python train.py --n_head=6 --n_kv_head=1 --head_dim=96 --activation="swiglu" --norm="rmsnorm" --qk_norm=true --bias="none" --optimizer="muon_variant" --weight_decay=0.055 --z_loss=1e-05
Each number is 128 + 24 x the weight over its row's rms, rounded and kept within 0 to 255. Layers, rows and columns count from 0. Numbers have three digits each. The size before them is the row's rms in percent of the matrix's.

# layer 2 MLP up, 1920x576, rms 0.112, rows 829-925, columns 288-431
098:176122119176101135101158157154133122191144120172147133129117064122125084149122129131104121118100177139128119145091114101136140144158149143186151140104139151122185123161175178114164115146110136157141098109122114138131132116139176106132117137115118111082133152082095079120118151107103149140147097115098088151121093139145090129135116114120138147116122116129136182115132120102117145099124104117151129134152138150136144135129135117096114
102:129117146145133114122117100111156078126101155124085103105147140160129124116123078144099143131152156125154154113135097169105152111118167165068097109130138114134111165154137121104135168126151137136067079147108147110099112113158137077194129123114142146136112132110137056126132129120132159142149104147112097156102134122122133117149110108077156147118121158136133121072140125123143130156139122127082121116137098127149118128133146144109141
093:108120128128140111142136119151142110141169129121107118136151089090152115130131126108149150083118132136117138121139119119118202115111156085116168130114104072162117129162099110089102128084122065129108093133133113137092140157112137129128118107116130102136132087145132124100104093145125178134128117122096112149137106109123096147125123172123149138104110119129097135128153140145097099140131130106122146175114134163104093144101116101151116
100:111155083136100098130152132078142117139097152139145086135130113119142151145082073122171144150115136138107128105125147113143132106164116072115140110146114146118129097125150147138121089086096130120098122142141092149139135121114100102119124089141135112138151099146114086124110134130115112107138154129066087137161154112120127155124145153157110116095184121133134125103122101127154119120188101128152143130152155158175125171141160148114136
102:128157103137111133079143150116139121139114129125128118103175161114131163156131132126154118117113144122161172156154103112128115125132158121115148143117092135104133146126150123167143106081182140131111139120141135139154145135119141145126147108125088192086160106073128142100119162140108132162116158145119075146105142122161123129101137119116170122101114161134144172131119107123125159137143114106171137113100121109115164083121125137112115
110:135116140124153131109131180121143115128115143090159136101096142128070133142136145108140149151148098065117141144157147107120145150096137139097105168102109151104121112143158143137141088113122136100104135141146156109128129109131130109101125122131145132097130136166130146120116151108159121171090128101093103117132113149115122149090173096124111111134148070076093100132123133138084129120144134155155140140138119114151110163140146156125127
097:139091138128106151126105078182120104090123130152138093152103166140111159123149148122129153159126138173193134098116123113107106176137139153139150130110150102123136123163137087150138133088106123118092134128114086120124126134122141118138100125129113130115163133109174130159101116055078108118136126135130112128094108142102111133171146188131133117139162139172121174093110135069150140124127133091102145125103091129128068127127118109156125
104:158141129149133155112124106138141130118116153107115125136165129123140092143125152112078147091100115126081142085148119168098121114126116132154125107101141132130150129117173139182173132134147156152138102138093123116157135127153149139097095141181133140131126152117160159096139167139113106148133125139145083139137111160119118148137107106150115118119158169077124097104160147091169138139148085103123114102111118086123119137131134158116116
104:094093117134115133081116127138132124127103123133126130103122152159133112132136109103126147108120132107090151134131159111151145096070095148116128147125151114127114119123100135080122130100137103107126108112110098116120115202150125144143109096170104131121124148143136122112118123077125127138148096151102161132104102119116095139101165136128125162152123158093124116160135104122085100101124121141132108184147089139102142131143156104116186
104:146155127130168119157094105165122100125134102142138120150145149117128083181130137158130124099120098152154150145116151126132138135124106115141154155121089163115146149126135087110140136110098095128140141083088145120103114165157141116125132126129150131112122166108107138134141170173147131140147131081095100107146099109150110098142130139134121081149127145153131185125147163140093104196122145103126136160120137159160166109147111198140167
097:116125140099143106138112109126106171121084149141150110152149111175144113086162112132108170121105106128132153078132124103093104110156154061126106097128096092132152101089128148153127095154072161121143126120136130170116084145098146136117084152147084101096109175143179131079143119108098138166145142109099154107190114137141170105116120111160094117130118118129139161094131171137088115126154088112145128141101110095139144160119104120095091
099:137130064114123117111124132135134109085151166112097104063132125129094106128142118135153146129097106141144131119115125138093144153124102086115110135143163108081116133178143103083105112113113119087119111110117140103140147161100101148152136123135159124114140114129154135144105157097140112136126131117158151126124064168155153100110152124135177140154083097127092129110141118163137111111111115145127135138157133114075117132100121129124146
099:116161118089144171129136120113070134164111148116110144136159114110107088068103097113146090112144158091135128093129138090106102084130172123111131137095152170144144094132153124079151118149150107143142143164098143145098107113142133120147093104108151118107113121159170108135158144118146131107144101105103138108139102117112112129140150151166069109149094135131099116131122115132157108120132110181107096160108108147114134089106136131086137
096:107131119131144139132136149143130106108189203107162161105112145150113071166115157169153118140076110168125123165117142105087141100118109115160130133150132128123114153104125122122097144156112123108065143137153143133091130133130138158105153127147160130153116106119122120177142094183124143152126125064112131157077102161107071090102108131124133147105126107103155105123096150175125116099171118154149108164103140159145116161137135143093122
104:124121127152143132094096120115131115110107108161133125131072158161153137142160100110124123163121123116100157111101177158163146119091120151143139138138078111115120139134116120120137165098158108096111124157086137109117140099159142109093128104128143145103158117129158103114107109161129135122118111102092147163097120117121114125122117144135106147124107132140097113210158126137132200091128123116144121087112156127154148113108113115091148
099:123109127145093116125141114165120093106127154137100080130120101148117138115129126122167102132164159141122106142142129153096125138110077089070101115135101133108150157130168127118148066108139152084110109097135120111107136166138168125119113148120125133183130098089119143136096093096146130142146099154180145143088135132137122109118151124115109125132114111138154177135118137136135153038144152115148116165117109126088146134119139134119150
098:120099153096116137090094095080117125121126103167113111126146164109134169132156165125127104137140081122144140127153132093151107119131110110156128124074093095122114155146113164142165143094136143131127139124115119079094127196114158131153138158139146154113132124146130136115120123125079113117145124102186088086144135134105162123109107137129135076122132144123125171117111123139159114154136074094117098105141187128136122100106115109145126
096:114173127171125102113106134145124150150150128129074141140130119190138114152132127122125126091105115115123143121134112114115160127179093129152124150133132141117105132151106088109069164126107153121127108136148130156169158131121111136114162145159100158109135101118135151116092165164151131149168110129142122145123130119119161132136070097142131084133081091149132094114068132178154128095187154143112196158104114116112121109103149128110142
101:094116096086079117150099149121135128083117120132105139115084115093115085133142149127163119177118146135137157116114150144109141144149117113135138156125147166130095124123151060076122159094130161142121129170159112172098098115129176143145125114144117171154094131156164098088085099089120127121126138117146134118145118120104186105095137151132159080131122143154122143133118154174106140123122124139151085117092136147160144134148133122114114
091:088141145164150082142104108121106117097158174147133205151120117099138107132143116129128129159147127121105146092166096109102122143102139097080120137125143113106139128097101149087158138139101124156133157138139097138156158169131119165129108131155077140162138140123127085149103160148119166111119112145178131136118115105155131114141134133115073107113108137121146148128117137123162108126122134118184118168156140125130164113149100137033136
105:125129095135125192135102137098134170116112096151093148105080116121122130123113099147152115149104117104091109136144123118173103112145115123145144120154142092174107170105155194107165101151084178126104172173106136105143179101129135129101141084147163136096104141102144091104140111123111151148105071123122123159105118100208107129137100072134142152106141139127164118136127102123137105156109125118129134166124129101153082141106140150119132
103:131135138154115143115095090101115109137093144146111132108114138123092126128142134140115150119093140126112137132096128107146117141105127129114146148132143078111136185127137090145135150117170143127126114148105121187136091124152101197136103154124111166087153106119125149133142167128134124126141105177093132138113106121110138113126106147129116158143127087139081131158135095130157176129134142095074105126149150160143087127079170170148094
100:116130124122136134119137146158091142137132148083164110098120101113124139093138118117165119120152089136116178066133083158150131142158164182108167115116146115115135122113164129094163099135146182143081123171157171077119139130129122173127138128124166111095166144110127124192130139146121156102120133145143146131146083121109098149120095146110157126107111149148108082149106144105119127143149101093112135161129136167128146132145095137120157
098:126156089107052129158143089097146091112091147106132122103146085099108170127126108138125132097147092166113123146131178111123112098112122124126103118082136113100112137108169108137130118111132097159117115116133104145145112133125132081151176158135113114133157133154109114119127129157167112118123132123090137140149137140134095076100128151150131134136151131147147151119139120126090156117140102153121123137114155120127134138104145115179069
103:124094114109142138168079134125114155130144144114154172131088154150118112135074134109093045161100120134107150110111146165140142144124163142142145116101138150159166114140151105149138171123113138129105119087119122112102176138096123142135147119140142126114116120105165111185143109137112118090102122116116091191115148152119122109111174144164100129192176133115122126107102117123109089115138155135178101126165149095153181146150139117076170
101:146118095104175079133097077135142091142156101134154141126138131141120139099145087132128102139140081063144115192139095150126140107122130146165108089140141149147081162133114153113106104130146100110143116143147145151118142147144122110066192110140133138160171151138136120145099121153125134124123133091138118140139108134105143158179116120099147111134132123158153135127103113138142126122150120116128159131103139117115112108089163132160119
096:078076160149119096117110136107118153159087092121168111120150118096121147152112126125080117143152158099141122115127141144108156115106134094154157135127159090087127150145121111134094127100111152106151094081115119104138103148089140111124108146092090155158177131112146118130171141143109160170084165110094116091140122119140147113116125129086117113117155111156133138143133087130166157137140092099096149144153143125189180190141123137094112
100:122141151121123113136122131156110151095169127138105162135093140158111109131108093112101091099136129143109101112110078124118117122105132130097147133193103113119127085089128143139168132138106152120121116149150179167118118108154099154159121146148148152071129153067141144111117136133091146164125110113126134137152143162146118126105146158164100162175123150151140091145140104148120146147180151144159106105116099103126163092125090103113103
100:115120133174135102102116127117133125126097155123136146140128116078108187097119115133121110156104117114166121140167107140127119095142152181127169124122122098106118139147105108127146115115148129198123116136106131119160153152111120104095145150148123135145122169136136114132155137162134079117130157112136148087140136124109122130112113123111135111174153159168137083122152141115127137059099121126134155106095114149115157106098112117141104
102:126152152070103175136178128116144109191109118157130105151140112132104147153137117128108140139132090129125151167110135116156103131159125118162149087115094128117136109129123125141162147107130144155136142097112143114100131117147124113116096112102133121104195060169104134143131103093118151152157110156124118161137124129160126150121100096114118140102158143123120127103144103134137134161103159100099111122144161167120125173123156156128110
089:153109126106110184116107090093136145115118108118149150109124110111120115124136094081100099114093116168163134114097139107132085093085154109118141126110113146118104137079105157162164118145081088123148103097173117145134128122136160069127137115132167129124113136150105097110136130177082133103152104104127131153118135158107130142135120158134136133143116171109149138086128159125098136133115142134145134086108119148127128101160099091102125
101:112147163117112129109171137143124132147141159143135136132118119143117127145147118087126114110133132147107149122123172146166098122073119137140059140080099117140117118157101142152091163096103115168119099164118116145119133119144140178137088132091156151140134148167111160115107104180164133129129165112101121127145130113132111129102123140115113181113137118152157153130148093098125131147123125144170115131125170165121144116148131115105138
095:124151153138079140136115104165108086116146154107120127086104165159122132161117151158138092096128129104143133155132137177131136171096165133137142099138108143108130109209126096115127119088138093138142123091123114142095157131158116089114117141102179087122139146107115156098145192093114089110132063128145135100158155153129136110135071108161118142149113100122171114153179122122135134126083145161123096114131093132120149106151108117134152
098:154092123141135094079116118121126122105123143124117132147155107135138105174110079116161139157152133151123116156123158135106109130140130140151132172143123096147174142171094142124153120102119100079151141150139099099171130133119099124125148126135089102134036103135108173133136137137138098133121089147151115131125117110157159154148159124107092106145139152171146121124148084109169128072136138169107115138152132129183087138120160167124141
103:123096179144103139103117157089118120085147111103153144112132126157131079109098113135123141138106147075098129133131134140109125106146132148094180123125121119150167151123143171118148109094127095139158151114181137157159098122142105078145155153121041151131132096077109161161140117125137172130128102117114120099119162165134180162147104151112086093142128168119128124121153137106118118107102164099133103148114170123115100169067110115132121
097:131164163098156139125090102145121140137120152154158129132155137109135116143104130084110143111129170115123139156126132118090137076186085145143129140152116132117122065166158101146101109132143065129125085124134092110113161117135116142107125162172102170125136156044111115069133094173147114115136081130093095128120120090146107134172147153087144156116135126149141096121124132120122070131130085117121120133091128089135115130148128136157088
105:121160106097096142102132133114112132095115114117094125106172091129162179122131183077174130108123141153147125173112106087138159137176092110111169103146123130114106133086129106132086119113145104135094148137111120106090138135129135140165118152125129124120100146115155142103143102124127154148170142115102132108102108114144125129122085128086128163131129105126106143108099134116147178171128107110124127126085150141167100137133082117169107
105:103120118149133108135146097129148108153089121138121083139134178106114098090120108152112119137145144133114133103106123076091130147131148124154113103109149134104107121131137138167083085153079147062085095160095152148104129130134115094118157115126129101093153152107097122123141153165123103110131116131117141122137142157107140147112152145122125173097164158116137124126150157152100133139137153162154139184101148122089120141123142116142058
095:098129128151127075137142116089131098126142123160086138164122136109099075116146108140131128126115122104112127108119116126089103104189081137107111118092089142123095118093114132110137106150190171144130120154128121148115143132123127119110172137116113143142135070124137141112102133149120115176123159141115146131125124168148080123136116156119118134130126099112123178147138115096149175124095151132123125121111147116070123098115154117131132
103:128157125140170137116158143092124060155136089131078149122165113091143143086111153147139104103134170108148120123142177111131126126127145142142144148106152092170069079184141120148141139184149107121129125094154137096162119117128117134102153154127124103146103097130167135157142126154119081161126127109102156112155110151120135107121115089081106096133122170129133114136141080173127138103152118136099139112144121091128121104118165148115164
099:119091153130098137156135119119122103121106149156137126159137151147124132123103123208122106148188116114125136109119115111168181135088136117137134143140126151127133124125148132152069125118139107133103152096101114070137156113137088142134150171133078161143122155149136089107159161134141136136124152142100130101123116088093139109156109088100135100100089106171152131144128145130137099093137133128128144150110122114152165161153119109134107
096:142125166106141145115122102122125094143089140089121133159120135123114115118122116151117140116119131211089126073151134153097134093129121109080087164138111158167169134147106077146133148098125109093181152131158117100134155148119103125143144110142140156152098143121163124138158117122089164123137104103141099141126113165110119155106104122101133163119124132110114132163138095118131117074101094137121136149193151117160155131150114114221136
101:169142080118131194133128166138107170138166108098079141125131089094146121131116136143121136114145128091152145161120138128119149131089112117152098127134121151144119094070113130099125158152124149099149108155101142123106087140124099108126162122132145139126117146094104129123152153155173136132103144105131109083123133105106103144106133099081145161148123192114149093128130155137123126110149137152176083144116133107106100137124100116152140
099:137156089125124161145173125176136148099112128167108151120119140109134149156125136113133141091111139090102148142112123089138118125136113162122121167147113109122167188092125142144094134135051122127092097122164141145153093145143120106092119102116102122137103101098098163119153151115146128118121136168127131136081153154113102113151097135108144131130196160182114144118115134147122133146111107091128118150133147125098153138163113144126140
099:131107135132181094121112128105124094104143144129145138132107130122113135141073103101128122097142153144116164119094125139160080108102121074122119113164104156143118087170151135070106135087126105136118120149137073124158138111138154155094110101122051084135124119112105140142167089127099120143113097098170151128116130131154113149189142125132152173085114170096115155118118111140148150075129126143115162156070109189099123150173159113109112
090:140122144166131120102110175184093138164123110138134132098173096124115147147091153121144132128135125107116089089135142124099164162105152117154142116133132074146135127050033127129124117146095164150129099162089122148159130126135111092128144111135157138115128149082182112133134156149109135116155150104112144101110118132137104137147139105169114136095103112104099127204147138133123119140111119105131099102085116132161111181120136100095115
101:119121146136170165094137143152116169129143111159146104123168159094103098131144163131137139150133127132118118158141125123150134112134148104088144116118129144142096111096141149138143096135116140187109119131147140105133113119087136143130166166106110120084118138099111141128123134149116113147133114147141147150131116100117172172137155116111159126112145125085131137098130117123137198144086137100083103123104107185159109160140132140068135
094:126074140116150123128108134182145134154128118119104157097142111215145152135172140094107101128125128120119111098156126144123109121126129110170099126146112140117099127118095119111141124106118076131186132125097151108103152144143141178142123143135067168137145090153151120140125134144094141127159109153140095138148144169131069125130107117090095127095112153100140141128116116109110152163091115136120157134133165101107116121104116118118144
101:098148171138111143113108120117139117100113127137150173149167115082158114108109139129121127146112140127139158131122107169124106161153133129161141106099111143147107141134148110157130085094109112132165147107138124121157105068116114135142129140129076127102103190142110118137122133157128132142146153133133142108156127087155059157090107087196142138140081063153147143089113118131170158114114141118100130159093096135109118102160139114135112
095:124104077112138132143131134165122145128119136148144140152134131142143125140134190156078161108115106113111083119155175127100119136172141137125135118126161142118137158128144156084140132106165093150094133116140118157155142074126185113106108153129144131146087136107108149126154122154108172112125148139133126158092102091114131090152118166080100102129116122124103108129159148162165127164116127142094150131120120124096114109117131170119103
104:120152116102124166130161121140184141080144136122126090138119092145114091155129144142170111136082115075131100128149129122094110129158108127129114166140103100096151153156135099104134163100170124077133089137095151150141105130147119162144154118160118137094102175118107158171103124120144096125143104107161197136128134102134122108115184125128143093100092115117132101158119168138098214107063114137145112092102114091108105130140108127101120
100:144149100134095120115112091165109097130067128113148087126131110101160139137091144134079071168138149142138152090099140130098140161113107130126147105147153160139138153175102142111121111164176095132141122072138107143116132138105111129172118090171145152122123130147101110105128172108131124157147131126134144143088136143132119133099091135113115121140136100169131173144098135097102126133073119090111118154085112160113125106109140069168108
106:146110121139123104107097125134092154085125087103111144084142118139107131084135125111097108118123109152115157134138109154132124129126116150142113132150133094145130129108112098124142120127117142116124139121144135157104141116110145171140146133129125129137137172140122136118101172145077134105095143122124152152160147144161085125143131114150089157149102090117133087141145087161114145127179129159155099105133115193158140123104128135093108
099:162134098170141124105149150100149103158126132119117149100160139119104152128076109160161120078089106090112112139139094130131176133106127123136136164075121160116140161125104181128132150104136127153115115147130142080112095106131126125103161152096158116111130133140197103128123111085151137131163117145169078117135119170153117122104120106094154137123131139126161137115080136089162138123133100143101103116114129106119113120146171160155145
098:141107095106103146160151167140172125150130102150117153129139123131116129135106082146130123128148105136090128127110117117150136096117124147121115111114068165134094146138128121140123154136119144151154156117138113090079084101138171132145112147104134134146130147084159136117150139115118109083121114184133121110157125116126123103126123118164134105119109128117126136173109147141120138098140099112122126100133130095140142145155117125149126
098:169149133143135146119116134103125138140149106129145074123129130113139109146173095125127117151140110105113127120094105119098118147118167141152164142121186145120112139120146116107148122168137124133118139146093147139118173138162138141114105111139125140106115145112101135184120124148141104131150119147099140138111141147140104140126088126139133135125138121135165056121154143150129165125136177127083090163104123125114043111149147124136106
102:174100165152090100142123134095127115122153157135146161123152135149094146131112161139146120092122149106079117107114136132118129108101124142109136166138135124089094120115147133097111125138133135103139153129162117136143154184130180087089115163123128123127144084127138143120110152096114096111166158096134153129095105124113122106123137145185171128114158112175124156117093114106141092104112154135120130164121122117130177125132120118171081
110:127129115130144106111136121100166136133053151079150112111135149101149101211119076084128138166128119160155173110133099114130110119164159135136126128124127073122087111108162127074121077108138134138141152137141126121140138152122114125106091129157156110140134135083133141157127196141126149104142122111107115105162109117115123163120136118173130159104074094107145141102056146162104140106166135134166130139063154145149136130121137084124105
093:162118145134120160141177122091121097142134129124125168135106117143125156114127166101126120141117103127105139106110114152160136150128169128128134123112139109113129114148108151114148071097138154095128099091097117134162098156077142128161143128123106142168154116126129104179125157092168154128126068101116144116108127161133158147128066135096129145134113135134103141160173095099122107176118140119163121130153148137129160103113181101143144
101:109120127087134130127135085159111183149163121058120111106139113129132130166140173123115099099137102155157155151132134096148157103145101113126112092128112129135117115147107160077097094120139151154104116120113135101123128130142093110115117141116116159121115149118107143091117149123117113112102144123116084112091124160123110086140174136169137056049127133113131128119130109206124125133110128151090185133163131223136141116106138127124105
103:143104109115127136126111111121138094103109116119127177117169134103139085146129119133163178140162163171093137101119124143148148126132095120102173110162152137146124129123083165150136092164114126122145133153137167157147171116140123082108121124158132121163122107132118130106128155149136116148088143110108134155148087177117098139148128150135124106109108117095161153149119109135164085126127155163136139164139098109123137147144110142139108
102:133131137156105130139163124157119107138080124120162121127114154123104164131090160107173067155129109130111104118120102116146108121116168112118088095145153140098113120145104116124138123175166148099124127150120141141108138122101123106104115134156140138094113140151117119141157144120132049107121080082101113130090145118113128125142147108164086111140141093112127215124128155159111143128118118130115120106099121121157178112143121124159172
103:148101126136096137110132135160106149142156139120130105119134121154137102147122153098125121102138128142147122128065161115114125140160149135147093150149122122139116137149114062109110133132088132115078131144095116143090121108134117146160107156114165117128147087100149101125086124162131163086154118134151139151098153097144137134164120127110103087140148120090088089079161142110075172143129141140125150112129117117172130116143119125136085
100:119186131124129104115151141071106130124135118156145111156102134107125140101111170149122104107125087103152119105168124127124119085112186096111127131138129086151124116112137122137137105144103151126131145126156129135169093135178164161144108115132095103138156136104129130143109098103101148136146148094119094109117131144105172117160140130113130099136119159148094133096139141108080131163134125144103132175103121099121145167145130101122136
107:123129144108145128098096133110105125103126133097144152106107120142095119199122090115158151156120090114153115158096133135108124138118113097135095112147161180111109098136144102136121117137110103154111101150169108139125104107070134168169149108141157136120119152127118115119128122124118153129123171156125117117106161119133090148172115150095162107119131179137115120145105125134142126139141078117124152114131113129168100139093129180121140
092:183109138136099098145073148115159119130176113134129177113135144151118140148141115140135124126116143142144126101108124138112154086121142130137139111154103134110162145153139111101112121125115133165083151130139138142149135111148125116113143102135121139177125135130125139108146142107123123135101167108147137129103130112139082155145094121142108161111111150143174162166080160163139113113138138097150147067144173082139117163105101134154073
101:148115112119134086127137158133166136121142158117144117120138165133127162147099092170134092125128085150122170119172161139117141110130115110168121103140139125082145135107130141123157119103160119094143122150074113123108157136089106134116108140104153150170100128134119120154111102109126151164166111089137135125117108177144109096106100097115076113168134117190090110163110156131100156211148185110176126174125133132130191151102138132133143
100:141054153082143151109139118172106144070124153111152127133108102125178166103124155165120159102110117116132123124137106097129133134134141112123117148127138154144121123139086108142151173131070179140102152167129146129145144126140097099124126140153106109161104093145144140134114116150121141122146162115168101150151128100149110154118138148144098130111093112140144154116102134186115136123102084109139099036111140175148157128119133098084115
096:129166105073119136157144140103144085123142141091174141093138146095132123184102119129138127162104138101136088161150096148162152154101141104115149133132163119135107128148198131126119140142124104106130107140125143135124097142132137167140178150112112153127082114169074100169146066114106116124128149131156125120136155116099099161159125168107146129162155115166123114150156126139149088132132107145126107146113122125128115130106136097123127
096:109113123105107163082136125123091145124111121138065134091132113070128110127125122122154168078131171096141136071127158160155174139078104077130143132115143152121123115103083117127089130127104171061096133106138107117117091125087124125090145146151093109140162124081090113133119082148090116132088158115105118092111128136168131137108138153123141155149122101160154165149072143132171079147100124093129161177153160128158186143159161153138170
100:148145150129198097118115123149114126147150124130152084129140120118124076101099116148134103121135137153111175105092144176151170130087096139145144134135110133112116163126059134106125110140069127097132123110148120113104123129115144169156165109152146157141110148131164124120128131180129090169102120185136143119125157132126145096126131131124119140140142112121138138119151065162098169126113098091137166100099140119150115115095102129119126
104:143128127124148165129127116160088128108088109100183142091101146134128144108119117176074075143156155180087107103133130141113131133133128127137117125119118109172113133120101097090135129084110104121188154143120094085139191113127095169152140145159098138142149133133157117132118125128140191150141167117116115148145128066140122135124119151170133096113056126064106129146153146139173163122165121152160104129101164078112143149116140136133118
099:122114118141147138135100110152132122152086105118135184135147060184089163112134181112097112097122107107103106160170077075135139101090132134162135147130091142112094101103103145124080142108142130146128139135111050104130147134141082119117111133123133134138128102138110120150145113145131143154139147173149107131123114114127097086113098118104162107133171095097142149138098179127133125092118110155098144139167166108128106107154138101117119
095:140128132107135135118134117143119135127127166124139091086126060111139101147105117132139108140139168174137147122054148156132122161104108096105156121100152122177186101088160107139162118074120100152126134135136138126124149126106093137108163153166106125176122162133134143100111152122132126149110176183128118099123134157110142159148153115143117117137123197101132138099115097126109079103149150144115137119143113137087106119128099148112122
088:105129170129127171126126161108140097097133148109101151119155098128101108134126136123071146165148167108146138168177124138151132101161140131095099143098180103129070079159110147179115143127135143147060068126142121120107088120114121168089154126106158167094153118180084143158130156161106105150109098129115125085112120108167116162109103161121123157122134134145135071126111141134149171140132099117149130099083144178122163145124139116138133
110:137085100115090093120140128136117140164109151118142126113094106124142163147134116152159106168149136113097119136123115125136137120143151083163156141095126164176190118162130139155156150110136153177132165174111147147159106164160158136114125095079132120138108089155136107113157124127134115124190107095140128100105124100177161131132116109182129136147123107096121104124098174111083166075083130118106123202124128152133183110152111132207148
099:140152104076168142150115128129114165111139134129145114083169104121141165125097137119144124136105080085127128098158088108134116111100156160139150121159109148121105129151179132129138095150131147133139107113151143155194117165174098127118099139122115177127106113143153136116109127135150090147131129120180152147120075106132128114132128130117115127163109116091150147177054130119145148174117136063136167120143152114120146124130157085074141
099:094131155113156139115131124075080081105083159175144113144149105133127140136102158098127142136142155128126143153107091137132141156149147160148116145104124125088145134151147139152126159176151151133132116123156111147126143111155098122134167124138105157159143160147163130099120118078143146133136137131137122083118098090144171157089089090131124110133122143123158145106143110165116143136135130178149173101105077115133117116099115109142138
099:123114092138117105084162139110078143112151102140117152123164154071144095097126139086116124168139156158109162134142069127105130130147162108148135154149162151172145121147129110170126163154094162100133143151163164143136205151124102097110136139167116176152121102147129155116135149119135133145113169121130115135086112113134148126109149099124116124111117148093141134100150113144107114109149157108156074136108141109137118105106147173139105
096:117137100169145077120174118125172102098142109167152141136136137147114139144140150123150102163177139113130093108117137130099159137113123155153099150039121104137157113128143155099123106124078141161120146134124122109144125135114149130123122167169181150114165075150161122139075108120181130176122106102075120132131123137114132122110158083140132092124101128160085126146123088112113145103155118106125142157113098122112139172162154117175091
098:143130140153107128131135110127124125144127100195122103152112137129115166171133117113105123122142127144123087140120112142118152101122153129110127132132106130129109134092128112135151091135116158140114132151139121127163139111147101124143101089147110146112142113125129177100131136159140175136143150102150128134147112128149122120103117142200094138103167106133145115131144123107142158141133091133158206149148096077157132173139139138128077
100:134127140098102148153105137106121140121164139123127139130116109125098112137108110148129204128156152119101118187121121165137130137134134142129109102125136113178094175135139114131131137083141106131137104087100172105087139133147087144124123128142102166126128147166156138132122135104090124113103094114109116157116085120170129151110048128163108153140162132153107115134122143104136133091137118087076131122155143116123151106121148114139112
100:119146170122136143120122106139105146088151137096107161147142128153081183192105133154126142150137127086115130091111119059111123104169088121116162118127115138158130147097131130107166124132129147158130112115162134116131160091138140109092112133142132133154149136136129162143117149149166128146111159129097080140145127167121098171145141170111131169164136125143119125170102088161123138094082127159101140112139169148097151123143115113087149
094:146106131129141130168102127164160119131161140134119142117117160143104157138152128142125140175104127100117151099153169099094114083123114122121138121086094159114122104156138082135096159161130138117148082159129150126126151132165154150141178115109125115112127157127107172082179114108139137122108105111171121138083091145102128110144121104143119092123115135144070111120104126107140114121118142166098113146166142143126140134134141109095083
096:161129153147126143143116113129161103154126138135149092135149137146125134159134106128098154096132123099120100152133100130146126092122160137150128164155126102136143150156139129084144132206150126187123170112125124116107147116128133125124150192107145152128118155138091154119154097119122079152164097156157167140144126113142130134149152114128107119099111141139157122132122091100148115132107134144097132083117125146151146123133130132117124
101:129172120163124116117169143102104118171094152133099118082143117109117121143136187151172086094116159149158153081128136131079154134103086114123153164142134121123127131142115155132148101105161148119164138101135109167110100108107079134102146143131091136138120101126143116124090123103126145141157134124103124162102127126152142162135146151090113090145149138102110122109133126145124116160149110177096085121145129122139143119101142151078130
104:101121077159156137167120136156109143119141143149165142135099113094151132112124116095105174100157156164161124117115119105136130105120118157138159123149162135069111150132102125116168106115126119122084138136129120164167112102098138092111113164106166104130120128131138153113114150134114136116151174150110120142122150117108112074164098165096159120155099160162137114121101146143118115156095108098135159160118156177085140140094106121119127
094:108147132124117125148095111151145114160110096103110130113051149124133142119129119154124126170100139098130139149121168104152154098166146176168142100131136145169130109155129106124107109143183134153096128115136099142112155132143082116128145117127135099171141144097116111105150118118109134104145112130094128125123167105128096114143143108119140124129139141128091137149145124118069159171122165121137132108145158159121123138124161136097133
093:108117114170122122130083134135120134126106132109153116138145169149147138118137093159182150175109144121175154109144130106156092201132090152105136139137177095131147143142168167117105178107181138127094097114125132117108164131098153164126179123086142171122119157166133143113138137092139171139140119116081128092117123135145176146099118085122108105091088147143135157122115121111119075136135120133116099130143140187146118142076124168183145
102:107125103138092135108157099134155149171142131151147107126110096134155159139145153106130160114136098128160168126180140151142148128143122116180088124072179107134089120108126160091198114132148098133140176150099131133119119101118118127136111148127143135135127132156146118105161145132160170141123085162107110119153144138123105120139100108132087116083144159142152139114133157076122173158120140172133136110165100095144089124131115135079132
103:133116157140122140096096135118114125149120142107135088153157130113107139130121132151149185119132127143156165180120152136123138132148145103110106114135098148142119129159139151074112153130139100146110123083166087128147126135126130109107153149134097123133185130107155108088134113129126089103074156135130139134071134109106132086125112131124114133096147124176113116122103179162115132137122121088125125192180159100139116125159125173139182
092:120141140088092145129125125152093154113113141145126132136128104124106135109149125146114160115114124119184110111123131121157143094120164146121113139135112123123153203112163172142133123152111117163109107103165088115145144119124147152158157098101116116155111148157141116122086112098130122130114099151088178158130111113107112130137148129080124154159146143065166113144101140131157118136139124148132146132118103111121115110082124136160113
111:132146157130147150093114135121074085151105114083108118139128151121123100101115131115131149088147168150117080128107129103136131129131110120109167104102126144125133127114164087133145155123096177132106089136152127115139140136144133074128092137148127110153114116080148151121118118132144100139116164149111108087128157109145139100139108117120104116119128099128112123097135120132117120146135132159134164125124134118139147135100160177133120
098:152098107141126158125077115138120143138136131126150117116105099183111099164098106105176164105100132143087129116149159132129150151089114158111114129148126130104138161160125135125155124139162088139118111126125145140143149133113136116134143110164162124130124099153138137122118161074117123150155099108111116098143176120109118135125155120109091079111118141164152128146140096117130135154142117089122117124160105149110116145133123101128169
100:136092144131116127115135131167107067137160117133117136137124132119090151075086081133132163086138179150084177167127124072114121137106105101132106088120098106100133103144124156126063139125130086107118153094169132117127148141116130127123117140208151123143142145128121117083134123108144127146159148127117147147152144171106146086132133132137133100135102114129122181128154138101129159133136138153174152118102105174146121128136140115156128
102:141137138160151142172105143139142174114094132136157142112108138088117069131093142111126164073120155130160130150160143071116116108105127145139113109148120103141117102111124102114112119116125102132110118157129140166117101170169163105099107136116140092108127156095120127144080098085128107147101133136127120130142110173130130089096173160102164169156094156148127132126160121132079094168130118141154159154120143107137107168117131078094107
096:126131139156144133115155135125105142108130132140131093136150104156130127116109094150159117144140152081127096147137093153118135106113087115098119126120078128105163132144142139136127134147085100118138127104099140166130112119161113125092161130146081213109083129145129136128126112089156132097153118114131086149118081085104135126103117127075124112118140091137166094073119169124121083104125117151117085155121105140121103125093131129101125